python train.py --num_attention_heads=3 --num_key_value_heads=3 --norm_place="pre" --norm_eps=1e-05 --qk_norm=false --attn_scale=0.102 --tie_word_embeddings=false --parallel_block=false --init_std_qkv=0.0518 --init_mimetic=0.5 --weight_decay=0.0093 --warmup_steps=200 --decay_shape="linear" --batch_tokens=131072
Each number is 128 + 24 x the weight over its row's rms, rounded and kept within 0 to 255. Layers, rows and columns count from 0. The size above them is the row's rms in percent of the matrix's.

# layer 3 MLP gate, 1024x384, rms 0.131, rows 6-40, columns 256-319
size [104  99 103  92  90 101 101  93 104  96  91 106 102 102  92 103 109 105 100 109 101  98  99  97 104 101 117  99  91 101  95  95 100  92 108]
[[140 105 118  93 126 115 130 151 142 121  92 120 158  82  77 147 143 148 123  95 125 160  98 121 128 122 110 136  39 104 162 160 159 106  90 134 114 123 129 101 117 140  91 100 117 103 125 138  91 152 136 151 119 157 165 107 131 128 115 102 129 128 114 146]
 [ 65 120 112 125 143 127 123 122 110 120 136 133 153 146 121 119  99 122 118 130 105 119 130 138 179 129 136 119 158 142 119 121 119 184  32 160 128 177 166 137 104 116 109 171 114 102 132 127 175 112 111 114 118 119 105 134 129 129 150 138 128 130 116 133]
 [131  44  88 108 158 121 119 130 116 148 114 112 133  89 113 152 159 137 160 112 102 104 141 100 172 146 115 147  86 111 115 159 168 101 151 143 145 168 148 140 158 139 149 140 125 114 132 131 167 157 181 137 112 125 107 133 123 140  89 104 129 140 118 107]
 [102 126 141 122 141 130 112 148 128  94 189 161 137 150  88 118 119 133 158 145 141 132  92 124 114  87 100 121 168  84 134 120 131 117 152  92 124 127 118 108 124 144 130 122 119 109 137 119 107 174  90 142 112 114  82  93 139 123 147 107 102 172 126 117]
 [140 144 139 157  87 143 134 157 169 126 163 132 123 110 169 131 100 130 122 127 152 151 101 161 132 129 114 145  95 112 144 145 116  86 151 135 119 104 188 168  79 116 134 115 157  60 128 150 134  84 136 110 109 158 116 120 124 146 177 102 115 141  91 143]
 [121  85 113 104 123 109 105 108 137 122 134 138 170 127 111 118 143 102 159 144 150 146 157 144 175  66 138 111 189 120 119 152 124 138 130 108 137 131 124 136  98 157 171 157 132 133 107 106  98 139 159 151 119 143 125 112 115 100 135 155 143 142 118 121]
 [126 108 149 115 132 130 160 149 128 136 124  78 111 136 172 149 102  84 154 110 145  90 148 143 170 100 181 171 117  95 169 148 160 118 148 143 137 115 158 129 120 128 150 112 121 167 107 142 101  96  86 140 113 150 105  85 116 125 111 117 112 124 159 145]
 [156 111 133 146 117 162 119 121 165 145  86 123 140 104 138 121 108 104 210 108 151 119 150  98 142 122 136 144  91 115 111 105 116 147 160 143  90 126 110 166 124 176 153 109 145 124 145 120  96 120  68 119 117 145 126 138 109 153 117  82 122 115 127 125]
 [131 120  98 128 206 107 150 118 105 106 109  83 179  99 152 105 152 129 117 128 143 112 134 129 132 136 108 116 141 147 106 168 135 112 120 111 129 128 168 116 129 140 182 100 131 107 130 114 138 130 126 184 107 128 159 141 117 101 109 146 103 138 149 167]
 [120 107 152 113 136 156 121 105 125  86 122  92 122 157 155 147 141 135 170 170 148 133 151 101 157 126 119 147 153  85 140 111 100 123 131 147 153 166 117 129 135 137  97 119 117 137 135 130 119  89 104  94  98 131 116 116 142  93  99 149 111 131 154  96]
 [115 109  81 137 151 112 150 128 140 134 150 163 133 181 105 151 115 146 157  99  80  92  97 109 122 170 140 141 110 156 132 140  90 105 122 148  95 124 129  76 174 121 119 133 133 145 151 118 114 145  99 112 144 126 129 126 104 126 121 118 129 131  91  96]
 [137 181 137 123 139 120 134 144 176  89 152  93 121 159  94 101 112 120 142 150 131 119 125 147 166 133 139 144 155  96 148 143 158 149  96  71 137 157 133 142 107  87 128 108 105 172 161 128 111 131 121  99 114 138 123 147 113 126  97 104 109 146 150 157]
 [104 129 131 157  94 132 162 161 108 173 107 111 124  91 106 134 126  81 130 151 123 139 152 174  94 145 105 151  82 166 140 124  89 122 133 152 148 108 136 143  97 120 113 176 102 128 135 116 113 128 130 156 120 142 117  83 113 128 116 134 202  97 132 204]
 [160  78  78 140 138  79  86 121 120  95 159 119 133 125 113 155 128 128 120 140 108 153 130 154 107 143  86 113 152 152 134 124 170 128 131 157 108  82 112 128 123 148 168  97 163 133  97 117 163 117 102 122 118 108 158 104 107 106 158 156 123 158 114 125]
 [ 81 105 130  80  63 106 113 135 156 144 137 116 117 138 139 157 123 117 160 133 147 118 100 129 117 138 106 121  87 107 186 153  96 101 150 157 162 117 134 113  98 150 159  92  84 136 127 171 111  91 103 103 138 135 123 142 152 100 129 134 152 107 104 113]
 [127 147 107 111 136 120 100 135 129 130  99  90 139 106 136 116 129 136 107 105  91 129 106 139 105 136 161 156 120 109 125 157 152 143  83 118 143  77 115 110  85 125 117 130  86 126  86 152 113 139 100 126 158 103 122 151 178 139 106 111 165  81 157 132]
 [109 132 130 137 132 153  80  62 148 156 113 170 139  65 152 131 150 138 122 150 108 135 126 128 169 134 171 106 114 116 134 150 175 130 126 109 141 131 107  95 155 130 137 126 123 103 180  84  94 109 139 121 108 129 130 132 115 128 119 108 123 148 114 101]
 [152  99 121 141  84 203 128 168  89 149 130 168 109 144 107 143  86 139  89 154 145 128  90 136 120 112 126  87 119 157 108 143 108 182 146 113 156 128 122 129 120  99 120 117 110 148 142 157 145 107 130 104 119 163 102 118 132 128 112 144 154 135  99 165]
 [137 135 115 106 100 161 103 136 125 119 139 109 136 156 116 149 142 116 128 137 128 136 142 141 126 110 129 136 155 136 121 147  94 159 132 116 110 122 124 152 113 113 105 162 164 121 160 100 142 173  73 130 157 132 135 126 176 101 138 120 159 135 135 126]
 [101 113 157 138 150 107 133 155 120 160 104 177 189 150 148 128 144 139 150 122 158 143 103 132 133  93 128 136 146  99  97 107 138 174 151 128 119 101 147 104 126 142 138 114 167 116 148 145 127 129 146 120 138 136 112 165 142 125 113 162 124  81 124  82]
 [124 134 116 120 130 168 122  96 129 180 151 136 113 153 109 164 106 119 143 143 125 134 182 167 116 140 172  93 120 113 100 135 166 141 146 106  99 102 134  93 182  89 150 154 164 124 135 100 109 135 138 130  72  97 107 146  84 156 119 143 139 153 110  97]
 [150 117 130 134  79  98 123 126 120 127 106 138 138  89 109 175 100 138  88 188 140 125 183 140 114 153 126 125 116 157  88 113  98 120 142 116 131 106 117 123  90 141 119 123  76  82 165 114 138 114 154 142 146 118 124 129 172 168 152 161 130 136 125 157]
 [102 101 124 134 115 128 123  92 106 167 108 112 138  81 121  95  72 119  58 149 104 135 119 155 145 111  91 116 115  94  91 127 124 124 139 141 166 191 137 158 123 105 124 118 138 112 152 155 140 116 127 108  99 129 112 114 151 144 109 156 114 120 120 115]
 [128  80 131 122  82 153 104 128 135 144 159 135  98 157 141 168 153 130 126 182 116  83  94 109 121 148 184 158 136 112 110 105  85 131 167 142 106 122 137  99 132  95 125 134 139  59  99 131 127 160 119 139 111 155  95 135 118 122 144 114 115 138 104 123]
 [105 148  87 154 115 183 112  96 137 123 107 147 128 124 134 119 100 138 138  80 125 127 136  98 118 150 148 152 130 186 137 128 144 133 148 134 107 125 106 157 111 140 125 119  69 162 113  82 150 133 142 116  84 124 163 138 133 131 142  98 162 152 122 173]
 [142 134 151 150 109  90 154 125 111 139 169 127 139 163 126 141 131 175 110 102 152 131 128 125 148 135 133 132 133 168 142  91  59 136 166 128 108 161 132  80 166 162 146 128  75 138 155 137 124 108 122 131 121 203  80 102 125 137 107 139 133 102 164  75]
 [ 96 150 104 160 115 131 140 120 136 118 120 116 147 151 149 123 156 103 123 151 120  94 145  84  84 116 127 125 124 119 155 123  95 131 147 139 118 119 103  89 122  53 102 180 134 103 124 124 132 127 108 115 141 159 142 133 139  91 117 154 157 148 108 121]
 [124 129 134 147 123 109 114 129 101 113 129 155 130 120 115 186 157  95 127 126 119 113 161 143 110 165  80 129 109 101 105 105 163 118 118 109 154  92  88 114  96 163 129 156 127 127 148 156 138 199 175 130 117 133 161 124 137 116 107  88 142 109 107 133]
 [ 97 114  99 154 146 158 131 159 176 115 143 147  84 136 161 134 133 160 129 106 100 123 143 163 186  95 138 153 137 124 103 107 121 120 136 137 139  99 136 146 129 168 135 164 150 112 164 149 108  96 108 119  64 111 133 127  98 134 137  86 117 182  77  86]
 [126  85 149 157 129 104 145 113 104  98 140 125 129 167 145 131 108 126 104 106 183 157 149 124 113 117 171 113 118 136 103 143 132 100 159 115 106 139 148 137 150 132 112 116 141 136 148 114  81 119  94 162 116 126 119 110 154 135 138 104  89 109 137 134]
 [ 96 147  98 110 127 143 141 154 205 136 127 123  88 151  87 134 159 122 127 114 132  92 125 110 146  98 120  61 177 175 142 131 125 130 125 162 143  79 111 131  94 102 103 133 148 116 218  84 126  94 116 160 133  93 106 122 142 114 131 144 156 105 149 120]
 [165 124 142 188 157 105 139 117  96 104 117 132  91 115 112 121 144 127 132 131 149 137 100 119 137 145 172 149 143 125 150 134 134 132  98 121  70 113 122  90 149 130  96 107 135 134 209  96 110 160 115 110 159 126 109 134 158 144 152 143 156 137 119 151]
 [ 94 136 110 156 176 138 110 147  44 144 155 124 144 138 136 136 118 128 100 111  74 112 128  86 161 110 123 126 158 115 162 140 128 123 166 102 123 106  81 141 118 128 140 130 112 164 129 114 121 117  77 148 161 155 107 115 165 108 150 140 126 139 150 129]
 [119 152  93  99 130 106  79 134 135 127 158 104 134 103 152 128 169  99 112 131 127 130 120 100 105 104 111 112  67 185  99 117  85 128 148 115  84 141 105 144 146 141 129 182  87 122 148 145 138 116 160 110 144 152 150 128 123 118 146 174 115 114 154 121]
 [127 140 107  94 147 117 129 132 105 132 122 113 106 154 107  72 149 136 119  98 121 133 147 124 127  92 134 149 139 134 144 100 106 138 134  98 154 170 127 184  96  91 123 111 138 120 114 141 140 164 110 141 151 125 106 207 151 100 135 135 141 130 109 117]]
# layer 3 MLP up, 1024x384, rms 0.138, rows 6-40, columns 256-319
size [101 104  99  97  92 100  99  93 107  95  95 114 100  91  89  95 107 102  94 101  96  95  97  93 103 102 124  97  94  98  96 100 103 100 108]
[[131 185 117 147 192 106 105 133 182 107 156 133 157  99 145  91 127 108 161 146 133 122 151 139 125 111 138  94 112  96 139 107 133 125 107 161 158 131 137 154 139 107 146 181 130 147 149 156 109 140 147 149 122 129  94 137 156  85 138 150 108 125 141  96]
 [158 134  99 112  95 119 117  77 135 121 129  96 131 136 112 155 164 140 114 145 160 114 172 138 131 164 132  92 167  89  89  89 135 117 114 107 163 182 144 118 132 132 136 107 151 128 111 113 106  92  91 136 112  75 170 168 130 147 155 137 122 139  90 127]
 [153 108  97 114 134 127 129 123  75 119 120  92 110 160  77 129 159 158 125 124 132 149 104 113 113 136 110 117 119 109  93 102 142 138 156 148 109 165 132 149 116 115 121  92  66 106 149 127 177 114 139 150 120 124  82 124 109 124 140 138 124 113 124 108]
 [118  93 114 176 124 152 115 150 112  86 131  89 129 110 155 147 138 107 132 127 103 126 108 122 130 110 127  94 179 146 159 109 109  94 117  81 169 151 123 108 126 107 149 104 147 137 135 141 132 107  89 148 131 151  99  96 131  80 110 129 101 136  94 132]
 [102 149 140 101  87 138 106 129 153 141 102 134 135 155  89 122 130  94 142  95 112 118 122 145 143 105 158 116 108 100 109 120 156 127 112 130  99 128 100 151  99 119 212 113 128 166 143 135 115 129 150 128 126 101  82 156 136 114 135 113 155 152 123 175]
 [117 160 108 121 142 112  94 109 112 167 130 130 127 163 109 121 119 147 107 124  92  95 123 153 146 162 116 110 128  84  99 114 119 124 163 121 144 145 153 133 132 136 148 105 159 108  87 134 134 156 136 119 172 133 135 127 106 156 174 109  92 110 145 149]
 [ 82 127 174 141 134 135 112 101 105 130 125 118  85 140  94 135 146 102 164 110 116 164 132 159 205 170 144 147 141 142 138  92 149 162  99 179 136 143 163 135 127 156 130 118 113 119 130 118 124 144 101 150 154  98 113 102 118 128 107 149 136  87 139 124]
 [146 150 104 166 184  74 150 113 100 116 151 156 164 141 120  97 107 102  70 182 144  98  76 121 137 119 131  78 126 107 120 129  79 130 121 112  67 125 125  88 113 100 110 107 112 123  82 138 119 109 111 129 172  50 129 105  98  95 134 127  92 162 134 147]
 [112 137 122 119 103 136 141 122 110  73 139 124  91 122 125 149  90  92 124 150 110 170 142 106 141 152 133 111  97 124 115 108 119 132  80 127  95 133 115 148 151  92 117 130 149 132 153 112 138 129 171 139 116 145 163 125 124 151 117 168 151  99 116  75]
 [139 117 140 125 132 114  99  76 130 131  98 156 150 145 144  97 148 114 132 132 147 163 140 122 145 157 111 118 135 148 114 147 127 153 122 187 107 117  98 140 138 147 145 128 121 130 117 134 111 155 122 148 113 124 107 126 108 116  90 118 129 111 130 141]
 [204 112 105 102 157  85  74 154 112 112 120 148 144 170 115 109  96 123 125 121 131 136 141 110 127 150 119 118 178 164 147 112 131 109 142 131  83 153  96 161  95 114  87 140 159  90 140 134  68 126 105 130  80 156 160 118  93 103 153 152 122 113 131 129]
 [148  79 122 108 159  96  96 146  94 114 103 156 106 155 103 142 164 120 137 103 102 124 108 103 132 140 111  69 117 109 109 151 157 174 143 152 161 127 104 167 126 102 168 118 109 136  87 130 148 152 132 133 107 146 122 123  87 157 101 146 169 121 143 116]
 [109 139 144 126 124 138 123 102 153  97 129  91 118 106 121 101 138 100  94 125 104 139  89 103 117 142  93 147 119 126 140 102 130  85 144 140 107 153 130 162 135 113 146  69 165 113 114 101 105 119 131 129 124 129 133 155 103 114 101  68 134 136 107  89]
 [116  99 122  96 136 165 151  92 151 137 114 101 146 130 157 173 172 119 115 151 143 152 102 120 142 168 145 124 167 143 167  92 152 177 106 121 141 150 161 147  96 139  94 126 115  98  69  90 156 129  95  68 141 140 109 152 126 153 120 156 120 145 126  94]
 [ 99  70 137 102 165 130 166 146  77 118 174  82 102 148  91 108 128 120  91 138 171 150 102 123 138 132 102  96 142  79  78 142 118 163 134 106  94 113 121 127 107 118  93 135 126 183 112 134  87 151 106 126 138 128 147 127 141 136 133 139 108 116 127  49]
 [110 112 148  97 134 138 142 105 112 137  60 113 153 117 122 150 133 137 194 173  95 138 108 127 118 138 109 128 133  63 112 144 147 107 132 132 170 146 122 109 114 150 151  77 175 139 116 140 117 137 146 136 144 125 114 176 166 104 120 169 121  92 146 137]
 [ 83 113 153 185  93 131 147  99 104 154 124 163 149 178 105 128  67 142 113  66 152 137 136 106 164 120 139 139 152 127 137 122 117 132  97 135 138 124 136 111 162 151 154 102 110 138 103 144 129  98 123 135 113 157 126 130 121 100 144 114 105 111 124 102]
 [143 122 144 138 160 144 117 133 147 135  92  40 144  98 110 132 129 159 120 168 129 157 145 155 118 161 108 127  88 146 137 126 144 142 194 132  83 172  87 125 129 126  93 154 119 130 150 184 152 167 121 117 160 110 148 155 141 132 188 106 122 153 114 146]
 [158 121 137  78  83 173 116 121 155 121 147 150 127 128  82 113 115 128  77 130 115 143 102 111 125 140  66 147 165 111 147  79 143 153 144 140 159 127 135 108 109 141 108 107 138 152  95 101 109 139  91  96 130 151 125 147 131 114 134 113 140  85 128 166]
 [ 87 110  95  83 135 122 152 143 111 111 101 147 129 129 117 146 104 112  95 128  93 133 167  95 138 135 151 101 132 143 141 111 112 120 170 100 167 137 157 132  84 116  90 124 107 136 103 140 157 135 126  92  96 127 130  98 128 103 132 148 155 147 120 155]
 [142 127 145 140  91 106 131 133 168 155 120 113 121 127  94 110 158 185 148 128 106  98  95 109  73 156 123 156 104 186 119 123 140  99 160 103 145 142 155 104 188 129 129 158 113 177 181 126 102 141 142 110 142 141 148 128 140 124 162 193 121 142 155 110]
 [155 164 136 124 154  97 129 131 169 175 122 108 126  91 149  91 130 153 125  89 112 109 112  69 159 134 115 118 139 140 108 158 127 178 125 140 108 131 125 160 154 103 159 131 129 137 105 128  90 134 123 119 135 145 128 119 130  99 117 154 162 110  99 129]
 [132 142 108  82 146 145 101 127 137 120 138 157 136 116 123 118 138 137 129 127 111  81 176 165 130 153 151 109 138 130 140 102  85 136 165 137 103  78 129 165 132 111 108 196 129 116 201  89 137 158 114 153  90 109 145 124 125 138 106 113 104 124 124 119]
 [ 97 148 119 194 142  58 138 105 144 173 144 130 119 141 155 167 146 113 127  95 104 133 139 163 105 119 116 154 138 108 129 120 136 125 121 122 142 170 121 134 160 135 123 130 180 116 104 170 149 133 148 127 138 146 103 104 114 173 118 127  85 142 151 105]
 [123  95 132 125 127 144  89 128 120 148 169 149 127 146  98 112 123 110 169 131 126 144 169 127 158 119 152 150 161 115 131 114 141 117 139 122 129  97 108 122 108 155 179 183  91 119 127 105 141 138 172 115 102 132  96 110 137 113 103 121 128 115 132 165]
 [125  92 102 130  73 132 127  84 112 111 133 140 121 140 138 105 136 127  98 141 124 137 122 151 141 124 118 151 136 120 133 147  88 155 134  81  88 135 135 136 137 190 110 137 149 144 137 145 114  94 114 121 141 121 120 113 110 161 167 151 123 131 143  83]
 [ 94 173 125 149 127 141 129  95 131 128 118 175 127 151 128 147 125 141 108 173 145  99 122  85 150 163 150 169  85 120 132 113 122 119 143 133 117  91 151  89 151 138 155 126 175 131 121  97 148 121 115 115 145  75 103 129 143 100 122 143 148 102 137 167]
 [135  89 137 138 130 171 124 152 129 114 140 109 138 145 146 121 178 132 158 149 144 127 124 160  98 126  92 158 158 138 149 135  93 142 128 118 137  94 115 114 106 141 116  98 113 152 143  88 132 136 128 104  92 139 102 167 131 140 139 120 118 124 107 105]
 [167 110 138 100 114 131 169 116 125 131 149  95 134 118  96 113 127 101  93 119 111  87 132 128 130 143 131  84  61 130 104 141 129 119 131  85 106 112 110 156 145  88 115  98 147 116  91 122 142  87 130  91 140 199 101 138 156 178 118 158 137 103 156 151]
 [114 104 122  93 106 121 148  84 122 148 119 150 119 128 117 129  91 125 136 109 168 110 211 137 119 131 128 114  96 139 148 130 149 159 123 117 102 146 150  86 162 123 139 144 154 143 130 133  89 135 124 137 176 135 148 144 138  96 107 129 134 121 128 126]
 [119 170 115 121 151 120 126  93 131 103 139 104 135 160 174 150 171 132 131 160 137 113 148 122 167 121 132 129 105 104 102 135  97 107  98 151 122 162 135 124 127 105  91 121 152 137 111 140 150 164 148 118 115 141 106 154 143  78 128 137 131 114 131 153]
 [155 139 120 130 110 180 101  54 108 134 115 152 142 130 117 169 175 122 155 177 123 119 116  94 121 127 156 105 122 166 170 144 136 123 141 105 142 170 107  84 128 198 126  74 111  91 133 167  84 105 176 137 104 111  93 110  93 100 129 139 128 169 103 131]
 [101 125 174 148  89 146 137 100 135 167 145 123 140 139 150 152 173 138 148 128 172 111 134 117 103 110  91 123 122 149 126 150 146 143 162 107 162 146 136 169 123 159  96 169 149 132 172 134 137 139 126 115 149 125 104 106 149 132 186  94 135 129 160  91]
 [111 128 153 124 153  64  76 121 125  85 142  98  94 126 128 191 143 119 152 118  99 121 104 103 175  86 169 122 144 119 135 142 135 146  99 168 159  77 106 162 174 125 146 132 133 134 129 153 114 148 125 150 156 128 131 103 126  86 121 142 118 152 103 129]
 [154 142 130 172 157 124 144  87  97 160 111 101 155  96 144 147 128 137 139 144 140 102 153  70 148 141 142 102 109 123 143 123 147 152 137 102 113  81 132 105 128 115 130 112  96 118 128 136 105 147 170 164 131 116  96 117 122 149 134 119  97 145 161 137]]
# layer 3 MLP down (transposed), 1024x384, rms 0.0763, rows 6-40, columns 256-319
size [101 104  99  94  96  99  94  94 108  98  96 104  98  98  90  97 105 100  92 100  99  97  99  95 103 102 114  98  93  98  98 103 106 103 103]
[[161 166 105 137 124 149 100 109 145 142 168 139 151 119 130 137 150 136 126 152 111 130 129 148 109 165 186 150 166 138 153 118 144 110 120 148 115 123 158  97 129 120  73 110 196 127 119 159 126 170 146 185 153 166  66 101 100  99 171 131 130 166 128  96]
 [115 119 132 141  75 116 114  84 116 134 121 126 116 121 153 127 170 147 131 104 160 154 161 162 125 148 147 137 122 136 128  61 128 123 112 155 119  86 156 107 114 133  89 135 113 143 128 138 136 116  93 145  74 101 111  96 138 159 135 131 127 107  93 133]
 [135 132 119 132 151 142 133 103 136 169 142 164 159 125 106 126  71 176 116 105 122 176 132 146 117 107 134 165 121 105 107 167 164 149 164 122 180 139 144 149 168  97 144 116 116 177 165 141 118 165 108 136 152  97 125 103 154 118 128 139 144 136 112 121]
 [149 100 111 129 111 167 138 122 144 154  58 142 135 101  91 160 114 129 105 134 148 119 170 184 153 145 112 119 122 154 124  98 139 111  75 133 115 148 123 129 116 141 140 155  43  88 116 112 161  91 148 171 119 132 143 129 177 125 149 180 153 145 141 148]
 [113  91 163 141  99  97 114 140  94 153 167 100 124 137 114 131 142 156  75 179 166 162 117 112 150 175 123 138 137  94  92  65 145 199 131 145 135 171 136 158 145  88 126 159 131 104 137 115 120  81 111 153 101 142 115 142 121 106 151 124 115 143 142 122]
 [128 129 137 128 134 132 113 193  90 133 125 130  97 135 158 101 135 136 160 132 128 169 157  89 115 142 122 100 146  88 119 110 122 138 159 118 133 125 117 168 128 165 109 116 116 104 125 144  66  79 137 131 150 121 178 135 110 146 176 114 100  90  95 127]
 [163 136  95  81 138 146  97 152 197 148  85 152 128 129 135 140 129 103  92 104  90 152 132 118 162 153 107 100 100 181 128 125  85 170 107 104 154 176 110 175 112 165 103 169 167 119 159 110  70 134 139 124 179 122 159 106 156 132 137 112 113 148 115 120]
 [141 116 118 104 120 126 131 127  97 103 139  99 100 123 121 121  78 115 102  83 132  76  66 116 130 161 111  88 120 127 106 129 124 125 123 114 140 128  83 119 101 152 105 175 149 120 153 184  96 116 130 134 107 161  91 141 130 167 146 125 139 172 126 111]
 [156 156 137 156 157 117 155  98 125  94 122 105 159  99 120 110 141  72 159 133 102 183 177 138 107 122 168 125 135 114 176 141 143 149 124 128 145 160  97 120 108  71  88 128 104 117 102 115 136 141 142 116 125  92 135 115 195 109 135 172 129 124  82  86]
 [137 157 153 132 139 170  98 126  79 154 149 150 189 113 136 121 166  96 126 119 131 137 155 122 124 156 144 123 185 121 146 133 147 105 125 138 131  97 126  81 122  63 143 114 158 137 128 160 116 132 148 160  83 141 123 169 103 150 147 117 130 130  76 138]
 [118 125 132 111 153 112 129 156 110 103 115 170 129 147  97 162 119 125 133 147 110 135 116 131 137 140 131 157 111 120 156 129 129 134 101 170 151 113 167  96 117 125 109 115  85 125 100 126 140 172 139 109 124  94 120 147 152  93 107 110 101 140 105  99]
 [177  99 131 131 159 137 134 149 131 105 106 117  89 107 121 107 142 106 147 107  71 102 128 145 142 108 141 100 152  88 143 134 109 137 119 167 144 125 154 124 170 148 173 155 213 162  81 140 121 155 123  57 123 118 111 131  96 171 110 120 133 130 155 139]
 [149  99 176 115 114 162 119 152 138 138  80 135 125 162 143 110 149 138 101 116 133 114 107 128 101 108 121 177 136 128 121 113 105 155 161 162 102 140 148 149 119 115 136 125 137 121 149 152 151 129 123 148 119 174 100 116 130 142 124 113 131 124 110 162]
 [132 139 101 140 110 138 123 144 141 149 135 161 111 100 135 153 122 161 168 137 126 103 124 118 155  91 100 104 153  94 145 169 143 126 101 111  89 105  91 151 196 119 157 146 182 119 183 147  75 116 112 126 118 132 144 139  89 101 122 115 191 129 152 114]
 [172 151 107  95 141  92 137 124 177 105  92 102 109 116 113 168 111 135 132 159 130 146 131 119 149 134 173 101 115 153 166 118 124 143 116 133 167 113  97 128 111 103 166 109 131 121 124 108 104 173 134 150 123  88 133 180 143 132 109 130 124 131 111 120]
 [154 110 113 110 166 129 168 106 129 161 164 140 145 108 138  77 108 130  97 108 148 146 134 151 124 113 142 116 149 168 180 134  98 140 130 120  78 110 119 147 116 141  90 136  97 134 123 147 115  94 101 101 103 195 134 114 122 152 113 111 100 138  69 113]
 [173  81 152 128 125 114 107 114 130 104 161 127  96 169 102 128 162 128 138 109 165 114  94 114 121 139 135 138 135 158  52 111 100  78 102 140 117 138 133 119  83 171  93 134 159 121 160 126 121 142 144 155 105 151 150  93 186 133 145 135 124 142 111 109]
 [144 134 100 165 139 172 117 140 153 129  84 140 160 106  90 147 160 120 142  93 159 115 202 120 115 137  92 141 149 123 143 141 128 116 130 124 100  86 120 141  84 126 134 148 134 129 116  91 113 113 133 121 146  96 174 119 125  88 141 149 106  87  93 101]
 [173 134 127 163 164 122 117 196 130 127 120 127 107 135 162 158 184 108  99 149 129 121 156 126 109 120 186 148 122 146 110 107 122 111  97 130 106 114 183 126 146 150 141 103 117 154 161 113 156 161 157  98 135 104 127 105 106  96  92 109  88 109 143 164]
 [114 100  92 123 120 163  70  97 144  84 133 142 108 142  95 116 145 142 146 119 155 147 112 153  86 130 140 161 143 137  93 108 141 120  76 127 149 124 116  77  95 142  64 142  84  99 120  97 145 145 130 180  91 126 135 135 138 134 127 126 133 156 143 124]
 [113 129 156 102 158 165 107 116 126 138 120 114 108 129 102 154 142  87 107 145 154 146 101 119 103 126 142 126 115 103 118 142 170 107 154  92 134 146 113 147 127 139 147 109 116 143 149 129 162 123 159 110 111  94 121 111 104 139 106 144 110 137 139 142]
 [134 154 121 150 141 129 131 145 144 166  67 119 114 144 126 141 104 136 108 133 125 105 152 124 103 121 119  83 154 139 161 108 127 150 122 134 133 135 122 156 171  88 120 160 107  99 113 154 121 151  94  96 139 157 121 149 157 120 203  80 118 137 163  95]
 [ 97 129  85  98 149 146 104  82 152  53 171 175 166 120 143 173  92 150 141 114 109 139 133 139 160 114 137 116 124 112 110 123  86 118 102 144 138 141 170 142 109 151 105 132 172 164 135  77  71 144 156 154 133 152 153 126 151 173 142 172 103 124  86 137]
 [115 115 100 159 138 164 123 113 104 152 143 126 117 129 100 123 134 165  95 116 148 148 104 159 149 159 121  88 131 129 141 132 106 123 154 154  93 115 138 126 141  70 118 111 144  78 115 116 117 135 120 111 137  98 103 125 134 153  88 108 104 112 111 121]
 [ 97 108 129 145  77  97 146 114 103 131 137 112 142 117 144 177 133 144 106 141 144 138 126 141 130 135 110 152  90 144 130 117 110 100 139 151 141 137 149 131 113 125 124 157 175  97 113 120 123  84 116 159 179  64 118 131 133 111 126 121 137  97 128 107]
 [130  95 128  96 158 133 110 180 124 142 124 151 134 142  89 135 151 141 136 113  94 110 120 140 151 150  97 125 100 140 145 150 161 138 155 137 142 137 177  80  84 153 138 127 130 100 148  88 158 158 198  85 137 158 139 149 141 103 120 119 154 187  90 113]
 [109 155  82 137 121 145  90 128 133 129 141 125 133 148 129 133 146 116 159 145 120 133 122 108 165 118 150 158  95 130 114 137 100 136 123 142  81 108 141 111 143 116 138 159 123 138  56  82 150 113 140 144 118 123  90 139 157  98 107 160 135 155 117 121]
 [127 133 120 115  91 114 159 113 128 166 117 113 183 109 104 121 107 114 112 147 115 185 102 113 136 131 132 139 116  95 193 129 166  94 106 143 123 115 139 123 134 143 124  84 167 128 127 149 171 151 106 126  96 131  87 120 111 106 120 131 145 173 137 117]
 [129 132 133 166 114 122 185 143 121 132  77 183 112 127 115 135 143 100 166 165 127 132 126 100 132 147 121 143 103 145  85 126 128 126 123 140  76 150 117 109  82 141 156 161 134 158 116 162  96 130 104 160 127  93 135 122 146  93 113 105 109 144 105 136]
 [ 99 128 103 167  95 148 138 151 126 116 108  90 164 117 135 121 153 109 148 126 121  98 152 144 102 118 159 127 156 172  80  74 110 152 162 132 142 132 118 127 117 127 109 138 179 129 130 158  95 121 111  98 107  99 140 148 137  93 182 118 132 113  80 100]
 [134 142 129 126 139  99  75 147 121 122  67 107 152 116 148  91 126  80 149 129 127 122 145  74  66 152 113 107 135  95 128 116 181 183 118 124 133 124 171  89 122 117 175 105 123 107 104 147 127 139  94 147 140 140 128 144 102 130 127 121  98 153 111 137]
 [ 81 123 153  92 159  82 133 106 116 114  80 149 116  73 174 148  90 124 109 121 135 107 110 117 146 111 105  66 130 117 170 126 130 123 104 114 168 143 154 144 112 116 138 162 127 126 159  89 127 110 192 123 130  98 153  82 105 114 102 151 108  81 147 123]
 [146 130  88 119 100 140 148 159 111 136  71 129 109 105  86 125 146 167 142  96 170 102 139 125 105 140 132  82 143 148 105 175  91 141 132 117 111 158 122 171 117 137 111 136 175 127 116 145 146 104 148 141 136 105 128 117 159 128 123 109 100 112 118 192]
 [126  99 126 145 168 109 106 138 122 116 122 140 130 104 112 157 130 112 158 117 133 158 137 137 187 132 152 134 121 162 114 129 150 148  78 182 148 149 171 115 133  99 137 126 111 105 130 129 146 136 187 119 106  92 138  72 122  92  70 119 125 113  95 121]
 [ 89 111 124 128 132 132 134 118 144 152 101 131 134 128 146 145 131 150 136 130 126 177 139 112 136 124 136  81 180 116 146 105 126 118 160 140 160  95 128 137 179 110 154 145 147 138 129  83  89 129 119 121 132 158 105 121 133  81 131 151 101 102 171 107]]